Weights of a small GPT-style language model, trained from scratch on English Wikipedia.
Architecture: LayerNorm before each block, rotary positions, biases on query, key and value, untied embeddings.
Training: a variant of Adam for these matrices, 751M tokens, 11460 steps.
Each number is 128 + 24 x the weight over its row's rms, rounded and kept within 0 to 255. Layers, rows and columns count from 0. Numbers have three digits each. The size before them is the row's rms in percent of the matrix's.

# down: layer 4 MLP down (transposed), 1280x320, rms 0.05, rows 13-55, columns 160-319
# up: layer 4 MLP up, 1280x320, rms 0.0683, rows 14-55, columns 160-319
down13 098:118074079148095115132129136131142103092129129161153117126119129139097120130138156127145154137134130176121122169130112143127140075100132142120097137129095121134122113159126149156140157096106126099175132106134087143075151115139138132132143117134106115102141144109102133147047179118097129115123096135131174143061121147159125133122138132109121121141112142151180134118096122100123099108113133145131138109155099150132156130164117128137092164111111153137117089148139098138136092124153155
up14 110:113115112139086116150162133142158184157148175098106151145137078156082149137077137145148135162129152158167133140096089151116137035134167059140135163128204123111165153144111098148136116145117143156143111131153185152148118109127152122088109099141095092128150150132152129120088113103146150144127092107154119119125144135120130139126127134137140122118166162142135117134130147134136118093123120131100123153080148107152120111145161127133144128116129140117150148145082149161100200148177127
down14 118:102147134119116137115137121114135132140138171102149112113141143096089115077108118105136137130144135091112123112104133120076107130159108121124172141150118127140124127122138084095121152133166129153125086125114112156106105126145118106088155115103087139104139163106123130120094141111159107134158122134169119164096159157149135136144141103110121145062138155133143124168128091144078172108123111129136127114110138122136153142140142169135121127086138129132148140152134058145100131161165138
up15 108:142110137070119115151180156108162141145144148095127102145092120135121131164107115113188106134112163104141122138115146095157172094174138145136140101133125141147131113126096150122159103161126149113156118164144154100092167076114126145107133116128115108136106163104138130120106101081161133127151141123141111133161136125157121082150104126123071141151124142112137134089134157131118122057133133070152143115159132143116130112146175170080103125171110117118108151148092167135123163125141125
down15 114:143136160120079124096178161111158153160132136120160163141129132144103118116106093129129130163068155105140146148151141157119136122155153107167105159147109140136156125125101122118150147188132169090118130134136139138141148091110133098135102122167164098135132196142112123142136131169131179117140107129192105126151117104147146135151125112138105106151111168105117102136157158164123106117122106104116120158120117104172083158138117132131092114085164152149136159158079145165100143144109105
up16 096:133141125121123143137122121118140144109109113104133119122176103141138119156155131108150063146126124146149200131136069097160131109129119147181153091124110133164135117095118146125112149120178109109135137134119131094140125084142109161136114138103099129113132127132180068141141119110107150101117132166115111151119103125111133113100107161169121155127151103147155174121156133144121110172127097079140119180137105126125099104165133132128172156154131103109100091083101149103106103143123094
down16 093:114124165116164182092162152143132129108122158125150145139137096134132121124120130097116145093164143132139109093106147113197117123180115128148136131158143148088171123130110143142148124129095155111131114113113105150147121150092127087099162155134185138123127190128107145113144124094138143121125104123167147130153104117105163130078123106096128156108113125152121120135130052140093169103133131103163108105137116108139143138121151158140122134169127063154097149136114117181108086119069111
up17 117:136123108104120134180102156128086154097092151150120106144165158131125103097158199091120171091133150138185112147130145130123120089120116087147129149125160205144102124105139117097135157112153100115126120086111132130169134159122091098122112134127109114128164149120137158127087151137157133120105135165117144154110173142114093103153133169134118136073093163118118168131137121131079124149101110131133129146168133142137099158144140107096137107168127115105130119152089170111123148090102129
down17 120:115125127125119150131126156104173173107151134122119129115156105116114139132090121065156113142110121106141129121114153133106102101158086117130122117131132103163200125110112143151118146108137148152114136138116125152114137138096139089172115128166149152135114164116122157125149116137126095113110113142125165138133153086097089142167176066129134125055136110134136138149112118143156146116109105093105146132105134114124139132111127165136115107152139125159084165170093159197142124151176122
up18 086:115127125131141123121145108097144162135144156109091112130156150111109106192166101120092127134111115164124144112150128187146123106159159101103130152115103124137132148164121131152079085134112164145105148134138124141117113119101115137107090097134142152170116136136102105153141121106118178136135114161085162115144165138180142104125157118128129104143094104149133147110140138146120192071143143096135106038100137111118136116109105146094146149158120143149122153126152097112121148100112091
down18 085:146164181127108142184171116105124109159119110139173141107144142092112118107145176165141135121118150142105116174134131113081107122131127147119118119078112124119119126081114109111183151156129095104100185133151132124182150117119122157126133119155133162140138112077110161090111177123119113106114145132110135151133141076143178083117129117124066144136145120104135139123155102124133094187146147117143138117147131145152154086109087118130117186119124139159153112111107132137127101091118148
up19 109:109133111148095151170125158143133146132127147131059161135116152168129125168136137152137092125129127121127081139129081109145100101103150126147132170111155165167210118162103148144123134125142103136105155152116154139164139132130126156080114089145115154120142154107136130143103149103088104133131075066120094133121137137150105158144106152138081118153117141121133153124108137174153114084079102104098071125139117153126114098158185099120142133150119147136120093126110132132142130147099126
down19 113:135112118098140106129090161114164127145182126132133122087125144126115103167125129174127123146149153149069105141119136157136106121127139126148118168099141096151172123134112155120103111165160133101109109135099148122113136118112105115162115112087138145120114099118138106109119078130112151103151110139145135113101123149174109126116045117130066107157117135122132119095108161145152156149125105115127105120159134165120124131120103117150155129131125182155118081109114107153170107162139146
up20 090:115117116109127139141132122150147118161164151132094154107111159148020152125084208134091116111086123128133121151123118115189096105147131106143152128136130126093110123137109130124146108113119142122124129143138152116110124084129122142121110060115126122162169151129123130129136142147156132141133130151091113117093084097148140123119124101121090147104141193126121144088104150116159131121128137137125097136107110098155135118150091132157142147134104151080142137144155097122126112112108152
down20 103:122123092142145090136106110120121129116103146168143121167135107110217081144144098154115116127132120146148141115122167111099161129115116110143107129135140149129133098119128134116090144139140098108163117113112090147139169158137121112112109156109133126110113123159148150156141146112099105124141121116162122103105146177124172116132197148164139122174121119096116122191127138153142120180134105129130134129117140130096150125126151124121129116143151116149111104107119142108118134134115117
up21 101:140091126137120129128134137133150136144136117119129168136143088107123115118116125105128112076098120139134139107102095162129128097102116140106100061108126093115164093138106125134114128178118148173155141100093122166106126078090178158108102103146135125135098155141086147074137131081143100120117124142119115134134161156152119167136137151152112136154155126091116123110148126138109085141139138149129139161118104116160100074128107134116113130126114148136135133160121100136096207173142149
down21 109:097143124108097113098118115160116130141194130137117101121135146135155135111170166111146146158150139114173150142076152082105103124103158130100143105113117112126175150080126167140120098099130157121111131117146107125154088168150090101095147140126143119153148121122134105131117128098142126108102121127194152141083098108083130138148154116124090114124142134158171121178139129148146161144158177140142184107114104156118182156140128124130126118122122096137118098144083109163133133100126145
up22 093:142135089149122173129148122137137123115068122083136155118148189128154132125136134082103148112129136199153117127160095099123114158145131114139127170129108104130111130104154097126165137133155120145092146088126114146130168098138135124181105170154107128101180127137127117145147136107156124120105108127124095095108134147103099156135173147123124127122130107149141137134117125153084141159144142102130162124141156142129129172140118128072124129121138156140125169124134141105131141113141119
down22 084:094147107125103138156119110054137155143141146138124134109097137147142161138147108106138123095129136107133170132086128120138136173129105123111093131129143096109085167157157144134101112105136141099119138144166126122159136136182115117123108147126112119130142179113102143134166144127125125151135103112156142112179125125071154115127134095134111123122084148122089153146124143116120056145089143149094122121176141122092141142146106142144171154138164117140147135135093158138116122120151123
up23 097:167131095149124142165114103100151143125132169115134120138141154112143137131138164130159163125122166163201127136159073121132195114144122131135179128142138129118082115118107121137099122126147141126159139133103139084122070136113148149109137138121094133135166086138130141149140162100159151129139141177103117103124103144097100129133176119153109148106128077178154125119114123162111140150167104142132136093130143166187126164143166096077134102116115131132149117139127118097094089111141143
down23 104:095143088146106121144127125088165123098172134147117105150110096153134128176130107068106119144130102114137107131102132138148077121131083156130137145138096142142185174143138158116113145144127115124066150154138112139126175137155144094123092164126150115090130230148127106098151139124089133105136107111140156107147114123146143089144143155081118118121118132136175139148162121131131165119141143124110136093129089129112132096111116195121146131153096136138129166128161097086113119157119110
up24 107:138131084101135089109083158118143150114183151143114162119115103148115130150085126131149115144113129099073086118094123172174150082158143106112101137148175111117136122152146129132148127153101112168098081172081129108136130138112120143129148132133130098178120160117161091115129136113143121146131146092154130128105120107129125123118152116070111133150141124107134147109154122168155116102143123130146137125166103121082135088188127175068141136111133185137170131146122139061120127129114137
down24 107:116186060117128112130095144169111120086144135181151119119152097153123141164102139095136131156153125111145098150125155136163153075155110117111170123174088114185120129147107150107141111126136094151172151135153101125111122129090166149106140142096159154124150138144167134162151142145124145124099128158126133093142121103130120097124190121146165114137119111165133137142130138138129131115177072122125151177139122093136133156152110124083127136116128131140127134135108091123147123111120134
up25 102:104103103092089141141171157137138132104057157136120106117141141155112108143078192103171127121118146131153119154073127163106112106181151154156161088113142116157140081118112142086149113147131094147102142147142144087126188120098137107122148133142119109133127140108125093103148138104145162155107123139091103156138083088098123138165112127138106097141142117133161157138137113132103126078084112104120149135102139097156155127124146169102121099152106142081118156115113153163145170135128097
down25 108:182093155083127138088156125126123131131121154117168132117104147139138133139109144123095140130104120137148174120142131141154103157160143161108147124166113125151180150120154149124160098118129139123090154113099078113130164131137097122126158084166145118148128142133121103147122105126123089158139157140178138112160078101128106132138131102124159102137127094115137148106132118135106138138117190105166116153126157157101115168101129153150111144121124106076179117137104120078092127137092139
up26 113:130172100107157160152150110084112165116134066123127130146108154100132121120174185107162142116103145113162173130138171115107153144116142167120112122118155137114099083102095140147128120107111183141142190176132107120129156139134142129135128123120131136106116136112122134121126141128116143129108134137091103172131131122102123091120165125115134117072124120111156155136134125107087125150118101146166174080160160110154138102146110151129104113129134142152137131132118137133130119129123108
down26 121:170122170131109094144124132157118136124169183137096140122132085127153133140129145129143126136115121167143125152116116090178153073143127086158131144111093128109107120140132130120158135123113130110134117105116105135107163137132108129094135087132107175120087123115113126139099073123116113094137093138148101127118128142145101170119145133129151135139132087135147063087107149122151170126121099133124101144075131102155093103146170132125141144108146135118143098125105123126114114168121115
up27 082:170134092095157125152120097082130134133094130090138133122115127124148088103136173110161132128138120096130139171134091099088132120147116139105137096110105133111171128110147172119150160134168139117120148123107121084124092118111148153130137101070134124140160170094157070172102126141155147163088124129089105160141143088136109128132157159134102082125149151183138154139147118152094099132094131161137124108116095164170137102138112127145107135145110164140120137153134125120100141099163131
down27 093:149131108144082153108156095140129135113139090166142175095166149117132151163117140068131109126110120107145130167103114144143152092134125132114136151091122167129129111162126112112107109131126137134155159152137146066118156126129120121139160101111149116144141150122128138136105100145182126131146179158119142186122068141136127109117163109095147111148155126118141132076116141112163140123113081131098145162119088107150092122112126170114133157147150124159151137172132139156128127159134140
up28 111:154191111101126139164138116162133137159069126110096146137194136135107119150116146120127105103117136132147119142121124107142128123156105148148193106124139154143107127106146147144134104131106132153115142097103116125166139138086061144102076108140105132171154125060152122139134082115160157168098172139101081108090126104147153125126164169120109131101131099138110171136134149160118163163107119120100087158077145087139124141139104139113121112134140121112126145143112127103085175126131149
down28 106:100096130114080161119149160123121146103158127131165111125093126130123143109125145148138132104140181142087123130157120122134147100144108160160087140082102107114108100131107110164121146153164170131144096161145171139114159116136124126092131118124105154108124122130113133113124136093078132119099103127130137114121130120168132133095082128191088158126141148094114138134147135096140078133171105123140133172168106108169143121110125134165147149156173110132132155134160112080135101154115172
up29 105:117131124108101177101135173116114126158151134141131185090128159094086093119111093116127115169047139115123102103126123138135130088128113111122139086092135130099152097149147137170136114165134189111141142126126154142119145113138158111105153127090137148131084160121110100131120181144134130106100111131146128132146181142148154104161114125124111130107140176137171091127134104096085086097140131152138170141141091114141123120121119147121143148115167172139150159100132166088110124147129136
down29 101:149117128125140141136109125118149157121144107126146129172145102134111151151112166114135176137114149099099110114131130117159147098178163144209144156098137150107151122134087111100120151127130108159134102136109135158140056119092095125156132129101142165118108154144145151112119089134155149091197127139117101126129129132177167171164105096130134102097147154134093140078120131108168069117115131121086114096136107136172080145162191135143116140146122111126138113136126150133144115098131132
up30 111:156152109090119116138145133160119143123152130160078103163172146134135132166163146097103122147117132129131122143109142145139130089091165070138123143136147135180133124140105104160100132164159093130124084102134140083176146128146126187123114119142109110169136127146174134158154115083134108129165087104129142127105149133105110129144126119155111125124155132153122093118142150159124142136130127107135115157134125131127092138102162136103143086124164124103186120055133139132149145121101161
down30 119:077107097089094112161141179135117131169131130137111159135161103133161151107086168078110182143141128115132132130121118115130140129140116109164120143162139156125126149187147082142130117099131105193107081140163148133147103126136120139098122124190144128128115173147084100158108095096138110128127131129138121099139160152136103157159117110145159141128195108116094119108143123127119164123137129178125153125097095135168174131150148124110089102094107152139085132140140178178167133156111124
up31 097:143098122112116114147163171142134119126100147128106159137142100116089103164130111140110107165174094134127131173103111163153080113106112097117147129128171144132113137131150137123129123165129142135175126150092117121080168132128131118129143126108108114140168179117131116124121153130141088151118115188136089132134127118128137107144092163135079107192164127111174086105095145120103114129135162134107109130155091113144153130144169138124124171152107134166128096115114120130122117127144111
down31 096:137081098147076142133138114136136115133130108138113154116140097147125171130081137108127104102097114180168110102141164133135122137117110096142112177121082102139115134128180133123122125089128137126111092086121169143122095152094115129121179128163111143154090086152125136135120084075090134120128132097123147071082107113170140175105128108142109093119132162079141115078104156169115187119136117106144146117114130144140131128118117134182163138130125103124115130121118140106134132151115157
up32 107:104090122130132123130132137087163138194079155139106144094163129136136100131119160111152061141118127173115114118091082115137107163121155130132123107083111140121112130114098118105115148155146130143141120111110120111211135078131120126137126070147128107157099152136174127130136159105150107173133130103114097148146119106129108152168122134103120107147117107099098129118119149162122122129099113112111100114107139091129140129150114118088142128141121132120138107178120181128095131140166141
down32 111:111144138116146148116094178119155108105117128125135149103093142101139099142095083117110139213131191130152160160152120120087114138110154120092155164080100180130136120123133126168143161182129100118124153110087121133141126124108125096097142095112144137119096144122168107084114111139142093114157104125146083117123146150090129170129087156161119132108126087111143116133092146144120160149167107131101110122114120146137126116117143130160192159095148127139125094101139127133107115128112119
up33 105:147147125114098109138157110147125105172136158134099124096127161113090118136139117101108096115166102132135106083111164105161098116159151075123159141156148146154146114138120097183116122170120091192071075134121157120139118186122111123080118137123127163127119169152133108121109111113137101167101136109129096084157139103126093087155120132164158153129167120133135123177116178133112145136141147135115120175074110104133115118096121127109126132171146122127160152126149128150094154128099107
down33 105:116091126094159151147096149063170162103131081169163129143077126132189133121167110079152145113108134164137100103163118131115115094103155139122077115122102119105117140090098158104162124114137129110143156124151099122108116118161157137154098122149110129139153140118146129147099135118142119132182119141106154153095113112112122141117100150123105135165106131139145133108158105111114112129079122081137144108137121148122122067118130180145124126122136128124118111152166115096156102113106131
up34 086:151170137151108147169085151097090146117143124160140109121146095102179144203158177113123163132134124141180114100155066125146120077123118162164129170134137138154091147111168141130142136091172079117119101120105127117074120160093119132122137117107112072117176143127143117136109142148113146123137113145157096097105116119125136113117156192132130115153110126078132106167145176117089105107155126130120141128139149129157157137112138116131111140153148145131169114104126157100148132137152171
down34 083:138145141125123149131166181133129142168109118107132117146156163129078098127139110097160103123148090096106177177100146148109111188155113119131127085133115132066188087124110164140117163182113127161096103127154112152108134134109124096115141138129131135139063132127108124101099137135131161163145118115109162152125142097151123120114126048133135135139140125122128148152116103097112139146108108168114135122116091151172096125110123150172143130110128164136112163139109127112129144136130135
up35 087:154104112135136138135086148126133084146143079143179127115150118127134124138106178130130137070125108149148129128104117096116116131106093126115135100131108128158136120145146150137132126117127108144109113136131126143138137152156082131119085131087132164147100168163161103154114081109124163123102137107106102096128162103132093130150116160092149072158124114149095173118158153120124102102146134110122149114137138075169101103142121136130099143098130117126140122154083180148156191145140106
down35 091:123083069108122128148111123141112144100134148100108104134092123127117132108142086074123106135106172102131152117118117079121160119172118113150150176136124144127150099123149104139134115123153153134131084132179101141152108172130139143129116145122163145125097126142105116119187129146144116120107151132158165119131122141117161112151131132113103136075126130132149131130096167201108145124096145116109104168136128153109136135113168114142128150151145123125132121168185117084074125131145114
up36 102:113156118132124136141176118162095130133136161111072124153178110161119139124144129077160136140115141110115176108093154135125117108123137070128122141106154167170121135117145121127107133127124148156131136163134189115121167156106130135089140124140133140154125124135113174122109127143115136139096152155140156107128147127094144108085139118137117101103144118160139123132124124154132091182138098162119107116134125123130083124171130111103213103140093127133144110138084170112102074151075192
down36 096:105171139122153154159124113088158124098105094162176088131095112101100114111125133113156107089132094126110140095120172105095117134147112112108124136132082112098132136127114147112131116140107117099127157116145126124122192112175112106148109151127088152131128149150160158110059166126101143097149162145109117125153126115132131114094099122120140137095116083152103134108143130142135123107115073128154116072110163141119135125078133157137099146142142187140102190076140127167180181141143130
up37 108:110155122134116146127117147107134130096068110155129108144125089108170095181143124109182136149095154148117147078073119131123138080139099102146100111129135127136157110120060170133118101118154117128141132136140212140159140146140135140122134096153135127147112135140126136132109140111135094112130092125122102141119172137167125163107127133151122127072166132122095131152045131177126120149117112156145142120067070104133090148177157146165118159087120134093152132148163130080138133148113169
down37 099:100102095084126136082135073122135156143101120108132137154123131138171111112127108111125122108108142131129154153162144120161088154155130126135109172148174102167118134119161153148136105129195149150117122124114114122089111107163115103134103127126143116160118115128126127141081116158155136156141076135168123110125165162107134140166092084107115130140123138095102116093151127120163103163128153096140124127144193142083123135134132190124093154095139135150147137108165124100131166115169131
up38 103:159085116122119129151140166143110128145134164114149119124154121131135081172126137151170109163133135142151107128130086140153085101123128120131148066154154127106164127123110138118087208131160118176101093126134169108117124156134132134113154108122099104099169127112154161129146164077164126133113081157112128143117092116151140109107106109206098060094133095126128128128131062140125111124111111153098146129122102130133145120143129149106101118118175146131134160099157107125151110175118156
down38 095:142077114129184100092110161121079111090167114149141145118111138135073173127075106114134136107121131112123079131147121141125164108146122108142124177165108113153123128161139097129151112120118132126113105101114135115141152109151166103122119134168102100124122138110101090186111123130111129120124102159148158082104166146132120109170169139108118121157125144143141152109179087108121127120133118168149132117121116155131077123137112121173133138153072111090131104155175115126105139117124123
up39 097:128136128109088131125073143128146167152117112148135148119132153118118118125173128102102158149109169183121151160091171146153159114074134133108164103179122131173130092135128144158134130138127121094107121097054138165145162132095106156102083098075101091109129166098143163132122158117153128137124102147146149122099101105120098150135120129119132095171161107131128149135142112119119149131142128159115152140133120100156115145144140135124135160161152109073136108109137120154136106131118117
down39 095:120137108178114143130124132179125128112157113116120159145067109122135149126124103114126111113123125115147146151122139104124094124090109137063158100098142107118097165177107114117090049121166151125131095141130094129141107149140163116116136137122141117146110133098127105162107133111149139152138109134081139085121119155113134091092165176097123113139108103098146142129136154152169137127120100103135150134078073123117157114133110123119135100137101147128183166122126121124139124176136132
up40 081:130108089140104130124105148120094150141113137127111116134098109130105115120093128127151134135105068139116104120113155123104127134110129141145115155162162124106101116132148105176126086121147122158133153100122125129083102120156092100145123133122133132154153108133143157169142137122161188124152082132130131154124102091158127137125143118150153120137176133163136115133127113126124124121094121137181112179186120114142136148117124162128138142107142093173193127137135156131114142125155123
down40 080:123145135117144113149134093137147131105115164179137143145135147136125117128142127203136112132137102134149131135139117117133171121114094113109146169147110118131129126149150128148146125153127075134103119142102116136145173093146143102119105127114153105152143069117062102139097127150130128119169151134104122143125129120105111076098078160121103164165113099109142142145136136114165130209134111145097141098134134137075127132126133134163129124116109120099110120080094126150093168130096137
up41 101:141103163107112150139107157127134147136143134118110129142132098161068099151160129092180147122129171136145121123106063113155159168081082112163114131154120140109129106139126112123126134110142127102127114109122122105120134182146138121138071091108110153139134135098092129144125134123138156109130127120107109133093091129110087124154115115140088124154076115128142155142090123097140123099149128128158192119109146117125130141190146120117142156103121156129110110137114155098138164134152122
down41 098:139133128172138138093107059119098107146092106143080122100139134126109145141126144148140151091149092092128095117138146112111141137139167110144170181069101114130108105085138146102138118125129109124199111139154144148151113110133117142161166141122139105109131130101070175118150111158125160169156136131109126168121166130150164122152140143131118143098129131121128130130138136128087112088090106128118163168095132089135128141167132125155104107132122070149102133145121123119156137094133152
up42 111:137186104136098114154111159144113108110126131083134132140143153146122140138084144111113155132138130127136107147073147132130069113105118073115120114128147118096096124114102140134111170129120103119123139091105160085126183161111117165144091141084127053136142154113092110140128132111137106130107113166113083175108131127110152151116167161184071137084203127107125107151145139113115138162109086125092102164126150116106100142122108124124093114185139130134141110141118166128064170093126135
down42 107:126130102115141101108095108105161114102129143093147180168118121156139111160145097091113122124172092105152164105133142136120141159127155142107109165112120135150169145130143144114138138109125130116126158116127176104139089080135144134125165126134096118157132158110089145123091127082141132130146139108118112143186144136116067112130112161126117119156113136121137144127130106137110126146138134128169109090185153129125160093119150094139166120110096164113112099140161160136173137142142087
up43 109:135145116123160135157129138114154131111136125124092090138145127141109135146116153130130118136108108155161113097122133120172119099093126103129152120191183175118132115190129151143125096138150109132095139141109155133101138129114146121126136120099128103153127119152097119109083176130163064166134097140105146105136151120131139126107131105138122117109161132147120132112110163170105122147116167119120089142168159147115119125143170175124127128102098133124199112163155137115127140142120144
down43 103:138120145162112101150130117167142106146132129075133150121097122131115097137183113140115140150079106151135144145089108137116124148147082127130130124136100142120150138117118165153139129106121140160110151076161129096120103110137115142101121120152139110099119105152112142129135158154128120136115124098065127148090173090141153084134174090150094184124179102138120114159131106135144159136158151143107112128129094079146111151125167144098046174117113162098134142160167144103161115161118100
up44 098:117106144113131146142090112094140189154131130084098129151108159123127088112167099100179132161099138105122141153114148117125141128127098111112104112166122116151130101105122120148140085129122083118209092136118156123134111135101136135113105120132105089130100138140148149136117162109135148148124093104151157144099123142117120155147155159148127141121133121143136088148150125159121096148141105129165150138124115171094141080126125126118141127107106132142123111141092140087136136178126152
down44 098:107122113135158152085142119136091091123129115130130138098140107139142110154104131147087160120159139138138154170139112141153135118131122124118161142116132125115095131111148162123135066142105127121099136141161130115129157099090109156126137151116133125127142070107147109147087114133162150104152158132084126145120169106147130109151129115139152180146128115114135150135135111140159127126153079091130125162123138082166145116150127148124121113131137101123143132128132127139124123131072137
up45 087:136128145127132103122141143120113128138089133115106164137169124098149147134100193120102136067138142178111178133137141132125147132091136161151172131069126096095179117138122146148146179143114120159147097104139104142116138120131100148123171108097100150129121133153173163125137135100126125097126113169135090149092169131158106149128119161137129111125112096124146136140129168174181124100145093150127113182104089125145133102131111140146121114124140113117145142098125132117129109113097112
down45 090:115118106115127143133111103133083136137168145100131173130069157156123101101118143084152128175157172094128090132098132115127129162133120136107117123148125142123122117105065128130087100121107118107133171150109133130106111147111117139133128125127131150100125111134104141133119109136129145129112113085160157104165111172143167129136107099144188127139121130119154122124132121103096150164140157116156158099139147123132171114115132137141169144145113122168123049165137151130108107097095143
up46 072:142104129112123138137107121106127149150133110095112168100151146133106112124115138111159108171109143124136139094129118061165153140151126148095136119147135182155106110142136157133130116178144145138118145135140141081162111157109114175097134125117146151127148167132143139181125131097139115151080129168078152147150095121144085097145181126163142124153084125105126132153137167132111125134089090146141131129105115081148147137129129165124175130132151181138135130128157151121092105121171116
down46 102:156132061095117146183125120113136136164089134118109166126140155129106119144106159011170112125115141133154160096129088117170126119139132111118169110131166160158109113134123154147117128149130135156149154110117155101161131143142142164089109087110135103164162233141144115179111161097163117153103107171078094130111114109130089087125187139131116120131120129118153146110123133124102126135118104134148122114086091086148118112138132150133157127150153164132137110131145148095113143153162141
up47 098:156123119108155123140176110131075148131113119082073166082148130099115088131138126109115079087167086109145175138148154135118091092091123131097151115104104161124154123132128162144103126162129130096103114142137183119116173131141136155114100130116090121192133138169091119171163134127130097119124143099135110155090139112102140091145143161126097126116131143133123127126168139159098111141141129114169130184167104170154106113105112172126093103123167115137100109079138090111107149123095141
down47 097:180126058096145154164126168129079088166155145146141146126093093135146131151128142056144103118153128115143161121095128101120096136137104133112119160139133159111107168126136097158130104090138081132138156110130102132148086121106118130108099145147142125147139159107158091122126102105126122133107135119075165148135126139093109158152158094115180109117099124119129147105141154136146091162148093106136116124109152135146158114138147135100129127112107103103104126165139169142091124155115112
up48 092:125101112139129188116078122078163125129097108124170124164139152122100126129127125104148158147139171154114134128135123111067153127127111138094102094155126113151133113137109105164104108131155143151139124081117108108117122103128139150105101080131124130145128113111108125087132131091118170119127090130120116155118139172114079139147149134131163152110069134129143108136106127076145157124174075121160161114149123171126131111121122104134134137154184138147135126133137136110134145142129142
down48 093:157140149137116164114134131188118143109087109104145137155137133174119125146142145152118086089122052122116117143080177133148122108085129130146177112111112146168137172144158147102114117177132116146178145120131119129118108128127145170148118154149116114073115103141175140130089131181130157144094111121098107129175143085104096122128125141146087135123114105134129163113090109135137135068143161138145100148153119112126126122111143130134141075163107114103143147100127135162136125132108139
up49 098:095131117089089143149123172151146173107116120128073175147134138115134109118142110145117131089119161111131128156102114100140164111104103095153099154156113178161131114135099109151149095140087113110064135105143152093152147102137139111144126113105137113161110141127166113127123133117135151107109130136091133174115098088097084114163119127160133081143161121148132127090155159164133140091134157072117125136081101133165102128139166141142127133157055129103131088112115139121131161161123136
down49 100:143125118147140107101098138138072129126142162090146119165154149144156170147152142103134118123119125148164112136139143099059130130124121145103150152131109083090094108078158148096156143141137164141169095158102114158073137140113106145117140126078123140163146162161165135165121130110156133112143098106111120045093115134118119127103187131091109157155121082133137146155106124107124139112122097111170148145153170158099120082147113164128125127133162131134176108129120075114154141136101102
up50 100:134147080112121148174159135118134153118098125099112109137133115159153076124148117133158142111133153114159122120141118145166143119171120140108147169115162165147113143127129131132125109133117128085126127123095106115121145122157124119126121136121117150111128111125151144116140125125127126116098137091169125141114152102129092073118142168143110097095118163096132160136115167177156114139110046127079070153094144148120170131103155125103107129124098112064153087103113138143094185127129129
down50 096:138129111124142138122107132152086124133114117113146129134140083123103178157131104072088098144116100144132151112120149137109139160130121104132136129127107113138128137154083145219084116103152167131115148133136135126156098143127118130150182123124128169106154203189095135098162119121139111151141132132104133130104163115116152098149139131142149180118119115114122102166110115088122101101144185150140162129123132111147147126127142139089072126104110147153133092151139133133078109134137135
up51 099:144114091125101136134167160131175133147163119133143129121159140167122143119110157088122093085121126141138168129099108156113120152093126079087109140133117153157143164110160142123082116155135130105108172133138121102144143085113116100130098142103132140155110201103161076139111137124098105121105132125122106147135120136145113100179134111148102124154117102131143140115131128153081130130123128090133108140166106119138123114116147144149094114096071102119093117148133104165143205129113097
down51 110:158144087165143161130119147102094150115107111152132106107094145106102151136126134115063120141136126147100149118121170099132156101179127124109135124152119093145122082134151111157098109091119152103162087122118131132125153140163130158142153120136115136092125128133149113144130145186100101131109154122143138090082087135147112151056181138111183147133100112154138155140104157149098127133093097091097133138110111111109117106118118086095118077141164155130158177112138166124094090139147120
up52 094:179149091139121165130116165134149173168106108139140143149144128106108163103128152154139132097110113106127141105139055111113173147112147122134113139150143141127124109168112174161116112114088142101137126166118171069132113110091152153139094125129103141134105157125096135136131141108101127096120115138115134118101096139148062125132129200104149134113127104135120140090152129125093102135090129129154100118154096140143089107159121137110141121143145131131141139128092111118130191113174102
down52 091:098091104138157129088171128084103123162111105154140111153130079124121144159156085115135114100133144163144106184084145161102132150140160122073107139127117109111145077157095135108144152111139138140119109130125120083124160128126124128129116117096145157106143123168141178105154128142116074125126112131135116107147139104130122133123121108153098117139126158129113140089140126096150094126103128098175166098131162126126151091140134112102137116103174111125148145133185175159166184124099184
up53 084:141137141120144144148114117094106109149133106116102136139131110152123126133081145147147143163089086118122127172121135145150110142133165134078137030107139144058160064100150170153133159116144097138118123144136138106103121103153131122067125118137112125122116124143067128120106110065132075155112136139116134152159122111099116142143129166147089106100111140115162158130111123168128126124141107129116177130174108164147120128092134126115097133121145087154138134087171097110149138146131132
down53 094:106095147119122115125131151161140150111117145101174126167172151109148167093175109116127147068149153163175110075132093108128126134125096120151097219132093148146127165129129085125131120176117139110133112135133103137150119131096138103163140133172166088169102154134157158140153147149118178114175124111130140076103149113147138122106119125109141134156163151109099133117107142100116133159116139129148101109085138098128122123125132168135151131148122123143115122139116137136117129122107112
up54 096:108104149150095111133160125156146142117124139137112151149125099150112145105110118102121153150123154139172147163118109111139145109110142121148115120118157118087088121135067170157159186150145137106090129143110129143120143131119128113102115091080127110140152125117120086149107118094175149113113120114133104096127160136106125179110133100114122097128153120103129078112149099123116150069168130123156139103076109152155114124144120148140130134117115118148123123127105122106094111171086114
down54 100:148169125137125094128098120138131115115145115117094098120101153086121092114159142069127143067123100172135111117145106100147142138151112115150096131120165163146163131106124135108118088069156089109167125120156112144089052150123127133137122128137093088123098117154143156117098107118101149149116098136131067183080125149108132136097094141130117149132104154128109155134114142131131167143121134105096118134166103109110155138127165138143156139108121158174145132091130097111153122102177128
up55 102:146132117089091106159127137211116116141112202132112178089132113131098144131091111124091116065146120202100090153133150124139104149112114100122088137176129162092180150116157148154104126169151091136134131143115142105133111168148135142120120109127144110140121145116162074117123137083086135137120142113120141083129124111147129138130141124200141125134147114166091118097103120127138151134101123121109081144087109083139134117158122114106117187137147135076108141159123194108135133118119112
down55 094:106122111150144117148114128178099093125157148142170093100110147085109130112145133120148145157134122162129150120138117142107157147090148145119111141134099131158118103165092123064144154122105125036169138148136152103137167097141144142110142102088089127108088140147104142096093107127125141159117159123124106128123109120173109124130176136101154117110069113092119090129135135112090128089101147131131109075135119125107132121122170145108109173131197158143147156125129126093109118143135142